python train.py --positions="rope" --rope_fraction=0.5 --lr=0.00294 --lr_head=0.00398
Each number is 128 + 24 x the weight over the matrix's rms, rounded and kept within 0 to 255. Layers, rows and columns count from 0.

# layer 8 attention output (transposed), 192x192, rms 0.204, rows 12-38,76-101,140-165, columns 64-127
[[120 142 132 132 127 188 145 108 176  98 142 125 134 138 116 151 170 112 128 116 124 111 175 127 148 140  80 128 132  99 148 142 126  98 130 113 137 103 171 157 136 110 107 129 109  83 160 167 126  99 143 107 132 157 127  97 154 152 137 142 150 138 187 159]
 [106 133  89 108 125 163 110 138  95 142 118 159 123 122 128 113 142 163 131  81 129  89 117 139  86 150 151 138 148  91 133  96 155  92 123 152 147 126 126 106 159 146  80 138 104  92  92 114 131 156 125 101 140 131 163 130 164 127 105 144 128 111 145 129]
 [142 164 175 129 142  74 116 135  75 138 167 143 156 162 133  94 123 146 148 165 155 156 147 146 142 158 147 136 135 146 143 170 107  82 142 130 125 114 109 136 106 131 100 103  84 121  63  94  92 149 136 142 136 112 102 163 117 140 131 124 157 136 121 103]
 [135  87 131 122 157 160 107 118 107 113 123 182 135 121 120  58 104 109 111 120 136 143 118 139 111 155 151 118 111  86 159 146 155 144 130 125 123 136  83 140 138 150 166 148 111 137  89 103 100 127 117 134 155  88 167 140 125 142 102 109 126 117 139 100]
 [142 197 103  96  93 140 124 141 163 101 151 154 135 120 127 129 120 158  91 133 131 110 147 123 177 145 117 133 122 150 120 152 121 145 128 152 142 112 120  99 129 126 103  86 124 157 113 157  87 127 105 124 112 149 120 119 156 123 140 126 114 120 113 100]
 [141  95 145  65 144 137 111  85 110 119 145 148 123 113 137 128 118 151  87 107 122 100 118 147 146 149 143 107 131 129 130 141 176 155 153 117 147 116  92 128 118 162 104 152 142 127 143  96 144  98 167 106 143 120 172 165 120  98 109 131 132 120 100 113]
 [155 119 115 166 127 154 120 120 135 114 156 168 139 124  88 186 108  98 139 112  81 165  82 138  99 118 115 151 150 136 157 128 117 168 129 141 113  86 112 136 151 143 127 190  85 108 108 121 117 172 177 123  89 126 146 113 103  93 147 137 172 164 173 158]
 [150  73  97  92 173 151 135 160 132  95 108 139 126 134 102 169 146 111 162 154  85 104 102 117 167 113 128 138 112 117 164 111  58 121 144 102 114 116 107 156 122 106 167 149 185 150 103 152 115 101 103 100 119 138 148 117 183 132 104 146 116 124 158 136]
 [156 153 131 135 104 136 104  95 118 152 119 116 109 124  79  95 183 110  70 139 145 107 142 145 145 139 187 142 149  91 122 127 141 140 112 116 133 117 134 170 128  99 172 132 136 128 131  84 153  79 106 109 104 135  96 102 170 106 120 106 145  88 136 110]
 [151  59 132 129 146 152  99  69 160 132 131  99 145 169  99 136 130 163 153  98 109 102  89 119 104 110 176 122 121 143 135 134 113 148 121 138 146 136 143 125 110 146 138 111 125 115 196 100 126 146 138 103 125 125 109 158 106 158 132 139 154 142 161 140]
 [106 127 129 152 126 159 161 132 152 142  80 131  88  84 145 167 103 111 134 146 104 123 103 102 146 139 170 144 130 129 111 139 121 112 118 146 109 115 146  88 149 128 140 118  95 161 133 104 103  85 129 142 150 142 156 136 132 140 120 125 110 167  80 142]
 [128 155 126 164 143  80 138 143 105 130 135 187 173 126 156 126 162  94 128 122 110 102  91 181 103 152 138 130  86 131 146  73  94 144 114 101  83  95 117 100 132 136  92 161 126 138 117 102  88 124 159 118 136 127  86  96 113 123 114  91 106 127 127 128]
 [125 123 134 104 121 141 128 152  79 161 106 150 147 102 128 136 162 153 105 115 128 130 116 165  85 113 121 106 114 150 165 122  97 116 120 158 132 148 109 132 139  83 115 156 155 127 153 166 136 132 161  77 131 133  96 121 167 118  97 169 137 104 100 120]
 [133 104 122 143 156 128 169 162 160  94 140 119 108  89 170 104 130 134 144 116 131 155 130 120 130 104 170 158 119 143 121 118 155 125 124 108 119 108 103 161 100 142 138 126 113 106 123 130 128 151 184 148 137 133 124 179 137 110 101 120  94 164 122 130]
 [137 145 133 119 147 146 112 137 107 164 103 137 163 119  99 142  98 105 142 156  85 160 105  73 106 131 171 154 111 125 155 135 121 171 110 143 170 148 145  96  68  91  91  89  99 168 112 120  73 110 143 176 147 121 134 129 108 147  93 162 117 127 152 131]
 [129 112 158  87 119 161 122 151 160 154 128 102 114 147 157 124 137 116 120 144  84 126 135 143 126 114 144 151 124 124 175 127 141 109 138 132  86 132  83  87 139 118 134 153 156 114 134 100 151  95 111 188 132 104 130 175 105  96 104 144 155  92  90  89]
 [168 122 137 155 128 148 104 143 150 145  55 130 166 151 104  80 146 145 155 152 120 151 124 110  93 118 182 117 115 124 138 161 121 101 103 154 110 159  97 154 174 101 126  98 126 156 121 111  85 137 148 140 125 126 131 140  87 118 114  73 110 145 122 111]
 [128  86  82 151 105  97 148 164 134 120 122 127 119 147 110 167  78 133 113 125 105 193 145 132 111 139  86  85 131 133 139 125 152 118  96 127 124 151 101  95 136 148 121 126 124 141 126 124 175 111 151  96  95 141 129 128 108 148 115 117  97 104 154 134]
 [158  88 121 135 109 127 143 116 172 107 164 132  82  71 152 166 101 135 121  91 107 150  98 132 144 118  99 151 111 149 101 120 169 104 149  97 120 106 134 159 154 112 138  62 137  95 103 121  93 100 120 127 162 132 101 164 177 159 139 134 197 102 142 121]
 [160 145 129  90 143 102 135 154 151 125 145 152 134  69 114 143 164 132 133 145 137 161 130 151 109 106 118 162 160 143 113 175 140 130 142  89 116 124 119  93 132 142 107 125  90 125 108 138 185 139 125 133 172 115 173 137 102  95 149 128 161  73 143  94]
 [145 144 125 146  72 121 109  84 100 108 160 154 122 147 151 115 141 179 131 131 139 120 147  61 117 102 146 159 153 119 137 128 144 125  90 155 137 127 154 126 119 105 165 132 126 145 114 113 131 130 166 180 140 140 149 117 143 115 110 108 128 110 119 174]
 [176 157 137 116 149 141 114 165  91 126 163 149 108  78  93 136 137 125 128 163 135 129 120 124 127 144 139 156 174 141 101 100 137 172 154 144 125 156  91  92 154 125 114 126 116 136 100 108  91  98 125 108 131 144 154 106 133 114 125 135 131 134 128 126]
 [128 106  52 112 128 152 158 144 149 114 143 168 131 130 123 149 128 158 154 115 108 128 153 152 145 159  84 150 122 121 103 129 161 116 172 110 121 145 139  81 106 116 114 150 157 157 169  70  96 187 106 167 181 132 147 102 136 144 194 132 129 125 114 129]
 [101 114 167 131 108 133 114 132 184 161 143 138 145 102 103 147 135 138 133 128  84 151  87  99 130 131  91 134 101  84 136  76 132 164 116 119 120 115 123 124 123 168 141 106 170 142 109 160 124 103 175 147 138 135 139 138 109 130 134 129 158 119 121 102]
 [178 114 144 158  90 134 170 131 114  87 153 122 126 126 134 159 142 152 127 146 111 158 139 118 131 175 131 117  85 120 120 123 148 104 108 112 130 170 156 126  98 120 145 110 143 122 152 110  91 153 138 136 124 179 124 166 113 136 109 143 127 119 139 132]
 [111 147 123  90  82 150 117 120  73 135  96 119 136 133  86 130 116  97 107 121 158 168 170 141 131 128  66 127 120 115 100 103 177 116 115 144 142 125 130 103 147 109 115 108 149 118 121 147  88 182 121 123 121 110 154 137 151 124 128 104  99 121 139 114]
 [ 85 132 142 141 110 135 109 152 192  99 114 107 130 138 120 182 151 103 161 104 172 102 140 134 122 163 139 149 112 140 111 147 117 106 130 161 176 132 103 141 160 115 147 139 134 147 145 130 119  83 107 148 154 127 135 151 116  86 145 166  89 105 122 171]
 [104 164 148 167  97 145 119  72 174 138 164 128 134 160 143 136 161 124 132 141 124 106 159 165 181 132 158 123 145 131 189 172 152 165 135 167 112 111 149 198 187 130 112 143 133 131 171 164 124  96 139  93 146 155 100 131 112 152 127 139 129 147 190 125]
 [127 108 108 109 127 136 110 129 127 101 164 160 147 134  96  96 156 137 134 118 139 154 130 163 188 147 134 167 169 130 140 133 200  62 115 152 152 126 121  89 156 119 103 115  93 125 118 145 169 124 150 120 159 116 133  97 171 109 121 197 114 105 111  81]
 [101 122 177  90 132  99 195 135 111 157 150 126 157 138 117 140 103 130 146 118 151 112  77 159 107 142 146 109 156 156 177 165 106 119 181 111 151 112 118  95 132 152 161 120  95 115 106 119 132 114 144 159 138 180 120 137 128 127 156 133 127 154 155 126]
 [105  81 105  96 133 144  69 120 114 120 133 162  97  78  99  87 105 108 124 105  96 142  98 136 127 166 158 156 101 128 162 137 137 146 112 104 104 138  81 156 115 118 159 101 146 119 123 127 149 165 111 136 172 130 127 113  77 143 114 110 106 134 139 138]
 [167 172 117  91 153 147 147 100 122  79 120 136 155 117 130 121  88 128  51 143  97 109 137  89 108 100 130 143 121 101 137 135 114 156 139 146 190 140 125 105 116  87 142 147 110 164  95 134 127 157  83 134 105 107  98 147 157 108 149 141 123  99 145 101]
 [129 132 132 102 135 159 151  68 102 120 114 193  97 140 138 125 125 135 105 106 138 117 129 147 106 117 105  99 138 141 124 144 162 177 133 202 129 104  84 144 199 154 116 115 163  87 147 115 102  92 168  96  99  79 139 132 133 106 137 148 170  97 103 125]
 [169 123 122 158 184 156  98 151 159 134 125 172 139 111 134 154 117  90 146  92  81 173 111 144  81 144 107 144 145 141 113 151 105 140 147 125  72 100 153 115 146 101 170 133 100  97 103 110 102 110 118 117  79 128 168  94  75 127 138 113 168 119 145 154]
 [ 88 105 112 106 140 160 127 148 108 103  81 129  89 166 128 124 164 145 210 158 132 100 153  99 141 125 127  91 110  87 193 113  75 109 115  67  99 108 156 129 124 122 135  81 153 138 103 141 106 127 124  96 103 158 125 110 160 106 109 154 131 101 127 124]
 [127 127 104 141 142 117 155 113 110 134 112 113 150 153  82 103 139 135  79 150 134 152 112 157 146 116 205 118 149 117 106 134 157 132  85 120 111 124 159 181 112  90 132 114 165 131 153  95 135 114 147 110 126 102 120  72 156 104 172 126 145 155 133 126]
 [150  54 111 187  97 139 106  92 152 129 146 124 129 147 134 145 142 155 151 137 127 100 130 129 129 129 122 125 177 162 167 161 103 192  89 173 152 139 129 149 115 145 102 128 132 157 168 104  80 137  93 101 139 137 139 117  72 146 123 130 166 149 154 149]
 [106 142 112 170 131 146 148 121 159 148  98 130  83 107 134 175 131 109 175 153 145  85 139 105 133 130 151 116 131 163 101 149 119  95 128 121  62 125 141  85 176  89 116 117  89 150 125 135 115 103  86 141 132 123  93 189 173 137 136 117 132 124  93 115]
 [106 148 120 174 136  83 121 151 164 124 123 170 130 163 177 106 148  68 129  83 137 137 114 172 116 152 130 115 125 168 138 112 154 122 118  96 144 110 179 124 143 111 104 153  80 133 171 124  80 170 147  97  89 113 116 142 139  84 147 174 106 148 161 102]
 [162 102 132  90  99 134 113 148 129 137 143 120 129 164 105 147 122 100  98 127 140 134 104 107  98 161 164  82 120 131 123  74 138 109 131 122 113 120 143 111 156 123 133 124 130 130 122 149 154 144 121 110 122 107 131 119 137 144 124 186 167 150 116 100]
 [ 83 132 109 130 108 108 191 125 138 116 152 114 139 126 170 100  84 107 121  96 149 151 153 112 112  83 155 161 148 144 155  92 157 136 115 129 130  93  80 149 131 174 159 109 103  72 153 162 118 178 169 120 134 132 128 122 126 139  71 134 167 181 116 126]
 [133 143  91 128 112 126 153 154 100 105 112 133 152 144 108 124 112  91 148 142 119 187 149 121 138 142 142 133 170 147  95 126  97 153 104 114 161 159 143 106  67 106 104 137 130 146 172  89 133  88 122 141 154 123 127 126 116 102 110 151 149 113 158 128]
 [109  96  78 130 106 156 127 121 156 165 156 112  95 116 144 139  75 155 127 123 104 118 139 114 119 142 144 157 162 156 113 133 132 127 142 167  97  83  84  35 113 135 122 182 119 101 154 158 154 137 100 183 140 109 117 194 139 130 118 140 130 126 103 110]
 [157  92 116 190 150 144 147 126 130 129 111 123 155 200 138 123 160 132 146 174 127 115 132 113 137 150 210 128 103 105  84 121  94 118 116 123 115 133  93 142 129 116 123 109 117 158 113 138  63 129 124 135 131 133 173 142 143 134 133  85 129 125 137  99]
 [122 110 107 110 136  96 178 123 137 128 130 133 112 140 133 197 100 154 100 121  88 207 148  97 146 126 109  68 150 148 142 110 165  82 105 106 106 161 117 126 163 161 162 116 128 134 124 145 111 104 109  85 107 126 130 111 101 113 176 120 127 111 160 163]
 [133  56  86  87 120 114  86 106 205 111 127 115 116  85 133 134 161 121 104 121 125 147 103 156 144  94  95 121 135 171 113 106 133  96 108 114 109 132 154 166 158 117 153  95 155 110 161 141 102  99 148 173 115 118 146 157 142 150 139 126 188 113 158 119]
 [132 147 117 101 123 117 146 186 159  96 108 151 145 111 153 100 143 135 108 154 157 160 112 122 150 160 150 149 178 115 131 150 163 192 103  94 127 161 107  77 119 178  95 121  58 118 114 170 131 161  91 128 167 107 154 113 103 125 100 150 191 139 131 133]
 [137 176 147 167 110 168 125  77  95 134 169 130 148 159 185 113 104 144 121 116 122 110 152  51  85 134 149 141 137 111 115 120 145 136  67 189 159 116 116 135 109 104 143 119 152 134 108  99 144 113 138 150 109 132 135 164  88 134  82 130 160 128 127 173]
 [157 147 126 143 116 120 135 167 140 107 119 105  88 132 101 160 100 153 133 155 159 118 114 144 138 132  72 122 151 127 108 117 157 127 154 154 116 141 139  73 131 143  99 108 122 144 103 131 131 130 140  76 119 157 117  82 117  93 136 166 159 129 117 131]
 [ 85 106 126 129 115 150 137 108 116 139 119 127 125 159 130 143 116 150 120 140 119 153 125 126  79  95  86 134 153  81 117 150 155 106 139 102 118 111 120  94 119  81 123 141 164 129 134 129 120 191 107 185 157 126 142 125  96 156 189 101 135  78 122 125]
 [ 75  87 145  80 136 142 146 104 161 124 123 141 162  88 133 187 124 128 149 143 119  93 127 122 116 155  96  76 117 104 123 119 111 174 131 146 129 130 139  91 114 163 134 138 164 162  92 168 137 114 172 132 124 124 153  95 130 119 167 102 107 109 124 101]
 [173 103  93 122 145 108 156  85  97 116 132 128  61 142 130 151 157 163 135 100  90 185 115 131  80 168 132 143  86 106 153  97 115 134 106 153  98 174 147 119  98 100 173 153 153  96 158 155 130 102 111 134 120 154 121 186 122 118 138 122 111 143 170 192]
 [ 84 138 167 117 136 106 116 147  90 125 115  84 117  76  81 154 135 105 123 169 147 134 134 134 110 116 110 126 113 124 115 101 162 115 122 164 154 142 135  95 133 129 135 159 136 102 164 154  87 150 118 131 141  62 111 145 144 126 130 146 108 150 113 100]
 [109 135 139 142 144 126 102 139 112 135 138 127 141 141 132 133 107 104 153 117  89 134 144 153 144 126 147 121 141 115 162 142 140 121 140 131  96 122  98 158 151 128 108 109 124 108 157 186 127 135 149 111 160 157  86 126  82 148 122 145 115 100 169  98]
 [137 120 138 126 120 122 120 135 113 119 125 112 139 161 131 108 126 168 119 146 147 108 151 149 102 166 123 131 135 146 161 118 169  90 130 145 134 114  90 124 148 121 101 104 117 121 127 136 179 156 127  89 142  83 119 115 131 110 121 165  77 128  94 127]
 [127 134 164  76 160 148 129 100 145 136 140 129 169 131 103 141 116 142 131 121 139 126  96 135 125  97 122 121 141 131 131 122 155 128 146 124 140 103 163 119 141 121 129 134 114  81 127  97 120 137 163 182 124 177 128 107 100  89 128 126 130 132 133 134]
 [109 122 131 122 105 106 117 130 126  93 122 119 125 107 119 118  98 130 107  88  86 133 116 115 166 142 152 130  88 143 130 123 112 121 127 128 114 125 113 160 127 136 155 133 157  95 149 130 115 189 128 106 158 126 147 111  76 101 119 115 103 129 146 125]
 [153 101 129 126 136 118 143  97 137 106 141 123 180 132 134 118 118 120  75 134 133 115 130 139 187 115 109 118 145 142 148 146 126 154 128 156 156 142 134  96 104 112 129 104  93 169  90 140 140 134 105 119 121 123 137 115 150 118 130 129 134 132 160 104]
 [113 107 122  98 116 135 160 102  93 130 119 155 101 136 159 105 152 127  87 119 127 117 113 138  94 128 106 132 123 121 146 113 152 158 148 141 103 116 105 138 155 137 122  83 137  96 138 127 137 126 122  91 108  90 143 111 124  99 114 121 152 118 122 135]
 [125 123 155 162 131 153 123 146 145 120 137 157 175 148 173 142 147 159 121 118 111 140 160 166 118 145 160 127 132 129 124 134 105 127 131 134 115 119 121 104 103 107 115 129  89 144 125 121 127 100 121 104 107 104 120  86  70 120 154 127 151 114 129 144]
 [119  87 136 104 157 174 167 141 157  97 124 140 136 118 127 119 126 149 171 127 115 126 156 130 161 134 141 126 109 111 130 109 134  86 125  90 127 123 142 120 108 142 139  92 150 134 103 141 123 171 111 108 135 127 140 107 163 103 156 154 140 137 132 151]
 [120 127  96 126 138 144 138  94 112 159 122 122 149 122  95 128 135 156 114 149 179 146  99 143 150  79 168 126 125  96 133 129 137 122 100 128 111 153 148 147  84 107 127 117 171 149 124  73 130 132 158 144 120  87 113  71 148 122 130  94 123 128 144 122]
 [131 107 140 157 134  89 134 139 157 134 147 131 129 129 131 110 125 103 118 128 118 129 135 125 135 149 102 149 131 128 117 152  73 136  94 132 133 118 178 159 131 151 115 106 144 143 137 105  83 176  94 118 142 121 128 155  80 167 116 109 143 128 137 162]
 [119 138 132 176 192 131 130 126 149 115 128 158 100  99 171 126 127 128 127 126 125 106 139 110 168 105 134 120  85 147 124 116 141 126  94 152 114 131 142  84 120 107 124 127 101 181  95 148 106 148  99 123 110 142 170 128 141  95 146 100 122 104  95  90]
 [134 136 126 147 158  89 105 121 158 106 104 153 133 123 155 147 123 100 144 116 105 130 112 121  97 145  95 136 114 132 150 132 166 148 115 128 139 139 140 125 138  93 123 141  94 142 169 154 130 134 131 152  84 122 147 160 167  96 119 140 127 160 152 119]
 [145 117 126 112 103 136 139 112 113 124 121 116 110 130 119 140 141  95 120  99  95 114  85 127 143 143 150 119 131 159 126 139 137 156 118 111 100 155 167 118 125 120 118 149 127 130 104 131 145 117 137 136 113  96 102 112 120 133 114 113 158 107 102 105]
 [ 86 129 139 133 142 113 169 131 100 110 154 147 129 120  95 122 139 128 138 144 133 124 149  97  70 102 123 137 121 133 168 142 143 119 102 114  99 134 128 119 142 158 159 107 125 115 111 136 104 162 158 147 102 110 135 131 105 130  83 120 139 156 156 117]
 [134 129  93  95 120 137 119 162 147 135 131 151 168 122 152 177 143 105 155 154 118 150 139  93 135 105 146 178 108 123 111 145 106 187 113 130 114 148 119 126 113  93 123 136 104 130 159 109 128  88 121 122 167 114 133 123 112  93  98 136 104 105 121 150]
 [114 138  86 161 111 119 122  81 162 165 162 146 129 120 102 131 104 170 131 143 105 113 121 121 159 154 138 158 165 132 127 121 126  85 124 130 114 102 135  81 104 144 139 141 130 118 139 142 141 119 122 110 153 133 158 164 137 142 121 133 145 116 113 103]
 [132 109 152 165 112 137 132 127 113 193 137 121 121 177 147 118 186 138 133 142 142 103  96 122 128 177 168 108 124 116 115 117 146 109 139 128  96 122 122 175 139 128  98 130 116 139 122 109  86 126 141  97 106 120 164 124 160  93  97  94 107 109 155  84]
 [146 140 110  86 113  70 134 128 105 103 128 115 109 129 141 163 128 172 125 138 145 158 158 124 115 137 130  78 151 133 163 145 160 105 117 153 125 167 144 139 139 107 176 135 138 147 144 164  85 141 127 127 117 122 105 112 112 133 135 134 135 124 117 118]
 [142  91 101 106 104 129  90 126 175 162 147 136 155  97 121 118 136 134 103 141 132 143 109 146 178 110 125  99 147 121 137 120 144 133 110 124 112 132 122 133 142 130 157 130 151 134 148 101 127 108 141 150 120 108 140 165 102 156 134 150 155 164 148 119]
 [156 148 111  97 120 107 103 137 145 125 130 115 137 101 116  66 118 117 124 130 152 145 119 116 127 131 141 161 145  94 127 134 131 150 130 115  95 150  98 122  98 121  91 115 144 102 127 148 133 162 103 141 153 127 123 112 112 137 117 117 160 126 163 149]
 [141 144 146 132 145 163  89 116 131 145 146 131 124 140 143 150 125 134 119 124 133 118 143 128  98 156 142 140 153 124 105 128 148 121  78 148 107 152 110 138 171 119 116  96 127 102 126 127 154 109 120 161 129 130 125 147 106  96  69 167 172 127 154 150]
 [144 144 128 139 109 113 139 132 121 129 112 116 137 151 123 137 120 171 138 149 180  99 102 130 126 135  82 123 151 127 138 155 123 124 169 130 147 129 115  94 145 137 122 120 148 144 110 130 142 124 123  84 122 150 100 117 121 113 101 153 118 150 131 132]
 [115  89 112 125 118 134 136 120 119 111 128 136 156 152 136 151  91 146 105 121 116 142 110 121 124 128 153 124 133 122  95 134 152 108 158 115  75 121 117 125 137 103 159 106 133 152 154 117 133 179 107 174 110 116 124  99 128 120 163 123 122 108 144 124]
 [ 88 132 131  89 130 134 112 138 178  99 135 118 137 129 142 143 120 125 139 129 118 117 159 169 130 128 113 122 117 118 127 139 141 182 136  87 170 135 132 122 131 130 143 106 138 164 102 150 124 148 136 107 122 135 175 103 103 141 127 109 129 122 115 134]
 [162 120  99 130 128 126 153  61 111 131 132 139  95 138 122  96 163 174 134 118 122 149 115 155 169 126  78 130 123 144 149 125 116 128 134 138 103 159 136 124  94  74 115 111 109 127 106 148 149  71 128 123 139 142 124 124 111  91 109 138  97 122 108 145]
 [ 81 112 170 137 126 122 101 141 106  95 121 127 110  85 109 159 136 115 140 168 152 128 102 138 137 114 129 125 127 159 111 134 171 102 127 110 148 124 137 106 123 131 114 133 115 127 154 139  96 151 124 136 122  96 114 135 134 113 146 164 112 141 134  92]]
# layer 8 attention value, 64x192, rms 0.275, rows 13-38, columns 64-127
[[154 115 168 134 140 111  85 103 147 107 136  99 104 156 120 112  99  99 102 145 152 122 153 135 117 149 121 105  94 109 118 120 148 157 135 111 118 122 171 106 141  96  94  91 143 167 134 148 135  95  88  99 119 153 164 137 121 129 134 128 115 124 124 156]
 [112 157 132 151 115 130 120 115 104 118 139 148  85  95 144  96 127 114 101 170 108 109 107 105 139 154  84  94 121 127 118  94 133  90 132 169 132 139 112 126 121 141 120 128 136 162 138  82 121 121 166 133 142 135 144 115  85  77 120 129 129 129 126 133]
 [169 102 138  86 117 136 131 138 129 109 137 144 137 136 148 188 115 118 158 123 126 134  97  83  69 110  98 136 122 132 169 108 142 136 132 110 139 110 144 118 101 109 104 128 149 165 156 139 144  87 107 154 152 148 146 128 126 106 138 117 144 113 116 119]
 [195 115 130 137 107 183 104 147 121 113 132 167 117 132 120 136 102 105 166 132 162 103 126 128 147 142 117 135 118 154 125 118 138  61 122 122 132 113 122 129 147 115 115 116 107 128 119 134 147 127 144 116 165 150 165 168 139 158 121 144 175 100 113 113]
 [124 114 121 148 145 103 110 185  77 148 114  89 128 126 167 132 140 105 141 135 113 108 110 142 135 152 115 133 153 119  95 134 147 108 103  86 150 160 146 131 136  99 124 147 107 155 130 151 128 117 137 112 113 128 163 145 132 181 133 145  96 127 107 146]
 [110  79 123 113 120 109 142 112 145 134 150 176 117 103 117 125 183 133 123 115 126 100  88 104 129 113 106 105 122 117 153 106 129 127 106 136 145 117 127 123  95 153 135 199 125 124 129 115  91 153 155 146 170 154 103 119 171 141 113 138  86  89 147 118]
 [ 88 155 174 110 137 125 154 123 131 125 172  91 174 101 125 149  98 107 107  99 122  99 110 127  92 132 116 158 113 143 118  85 124 107 128 114 114 155 159 121 120 141 162 117  92 130 135 143 127  87 112 151 122 127 139 129  96 136 152 140 113 152 141 136]
 [134 112 109  75 159 177 143 144  97 109 122 127 135 148 125 127 166 147 112 113 131 168 109 142 144 126  92 117 110 121 112 143  93 122 138 108 125 123 120 114 125 164 113  99  79 150 103 137 139 157 117  95 127 182 147 167 144 157 126 121 133 121 112 132]
 [167 139 168 132 141 153 154 132 131  97 148 100 131  61 114 127 175 125 111 120 135 138 106 111 115 149  91 117 161  92  94 145 162 126 161 108 116 128 148 117 186 163 137 103 116 132 118 113 177 140 168 158 134 137 126 124 160 142 147 116 158 117 125  79]
 [148 122 103 112 104 145 115 124 108 128 134 130 136 171 106  75 160 152 121 128 142  90 172 163 136 133 112 151 109 150 133 133 135 161 155  88 128 136 157 168 100 164 155 154 147 155 152 116 138 157 183 123 151 112 161 123 145 122  94 122 116 189 141 129]
 [107 108 140 104 115 108 151 113 125 146 117 119 132 110 103 118 128 124 160 133 120 124 189 129 116 112 119 119 130 103  98 138 146 132 134 125 131 140  85 139 106 214 153 157 137 133 140 115  98 110 156 130 210 170 137  98 130 148 138 102 131 147 143 101]
 [153 178 132  96 110 126 123 178 160 108 150 131 164 144 143 142 143 137 139  95 105 103 122 129 137 119 114 127 123 136 100 154 126 123 131 129 140 117  91 123  90 124 100 131 106 111 133 100 163 109 120 121 130 140 123 150 146 122  95 111 107 124 155 171]
 [182 174 128 133 130 126  96 149  90 163 141 105 126 171  84 147 140 127 139 176 140 106 124 111 137 159 117 133 113 130 130 140 125 115 137 126  97 129 175  99 158 114 184 121 134 121 100 115 139 114 127  77  99  75  99 133 117 141 147 108 148 121 150 150]
 [122 138 122  89 129 132 103 105 131 170 105 131 181 149 148 136 125 135 148 164 141  98 128 138 163  81 110 127 105  96 103  84 169 119 162 134 116 128 126 123 143 141  72 159  99 126 139 171 136 154 129 125 125 112 143  96 173 144 117  93 126  71 155 150]
 [193 137 151 111 132 151 147 147 158  94 131 137 132 112 132 114 161  95 134 122 125 127  93 141 115 108 124 111 122 114 157 120 175 161 145 107 165 126 158 208 109 111 110 153 153 103 102 115 107 107 112 111 125 119  80 115 128 161 173  85 125 108 141 153]
 [167 146 102 147  95 154  97 160 135 110 142 138 153  96 134 113 155 188 114 106 133 137 105 121 125 139  96 131  95 147 149 118 122 119 133 101 138 132 158 115 137 162 141 137 150 117 166 133 172 140 113 139 143 105 129  98 130 139 132 118 128 117  89 147]
 [125 165 113 108 130 145  79 166 163  93 136 114 150 166  99 131  76 118 120 156  96 128 117  98  99 152 160 130 125  93 115 131 140 104 155 126 155  95  99 139  99 108 114 156 117 130 140 122 163 154 172 142 131  76 122 120 155 168 104 108 116 132 122 152]
 [157 153 134 140 130 122 126 139 112 205 133 150 132 132  98 160 117  96 123 150 108 113  96 111 117 166 163 130 100 110 144 154 176 115 160 141 171 152 121 138 113 159  99 125  71 118 108 103 113 171 128 105 147 155  74 143 158 132  84  97 106 138 126 115]
 [124  95 124 156 114  94 155 118  94 173 151 152 148 133 100  94 134  78 114 136 132 125 119 114  95 102 142 168 115 157 128 148 151 106 127 142 102 120 115 114 117  96  95 122 168  91 165 143 118  88 166 115 108 169 127 126 142 139 128 134  93  82 140 142]
 [115 147 138 182 114 113 163 129 165 115  87  90 178 144  81 116 129 129 117 131 120  91 135 177 107  93 148 141 117  92 127 144  85 153 103 105 121 173 127 108 130 162 131 123 133  61 102 164 159 133 113 115 101 117 120 127 135 118 157 125 139 154 147  90]
 [149 102 114 153 180 142 171 145 160 140 108 130 110 138 182 155 128 139 104  93 116  94 128 115 125 115 148 128 114 119 125 132 147 114 126 136 140 141  91 144  90 149 142 106 118 113 121 152  98  89 121 159 109 128  92 120 141 106 126 118 125 122 132 128]
 [167 138 128  87 147 114 131 143 150 129 163 115 109 158 141  93 127 156 150 143 164 141 172  87 128 157 121 141 148 129 130 115 105 129 101  66 166 128  93 167  98 115 148 127 127 140  97 136 108 158 130  97  97 151 124 160 151 136  96  93  97 131 108 155]
 [151 140  98 117 108 119 143 132 152 128 120 148  97  78  86  52 175  96 141 131 116 122 132 102 125 132 141 137 108 132 165 145 106 136 140 132 143 169 151 141 114 102 137 153 100 120 174 130 120  98  84 143 112 139 155 142 128 117 110 164 146 167 154 155]
 [153 157 150 103 132 164 152 121 129 148 131 109 162  89 160  92 107 105  95 125 180 128 164 149 114  86 153 112 127 121 103 120 129 172  99 149 105 126 131 154 131 135 141 117  73 146 139 138 134 121 136 158 144 114 119 115 102 108 132 149  97 125  89 160]
 [137 119 124 143 164  79 105 153 143 112 112 164 168 148 158 138 109 126 143  75 137 120 121  99 164 111 163 146 137  80 139 156 120 114 157 138 103 162  77  88  68 145 151 123 122 133  96  82 142  83 146 123 163  94 113 140 116 146 154 114 138  80 115 142]
 [167  87 142  72 125 139 146 115 105 127 140 111 100 156 135 121  88 117 103 149  58  99 151 125  96 121 109 153 182 174 133 145 106 143 123 107 159 140 155  99 127 117 148 156 128 120 134 154 149 101 165  76 141 122  93 134 120 103  85 120 157 126 134 145]]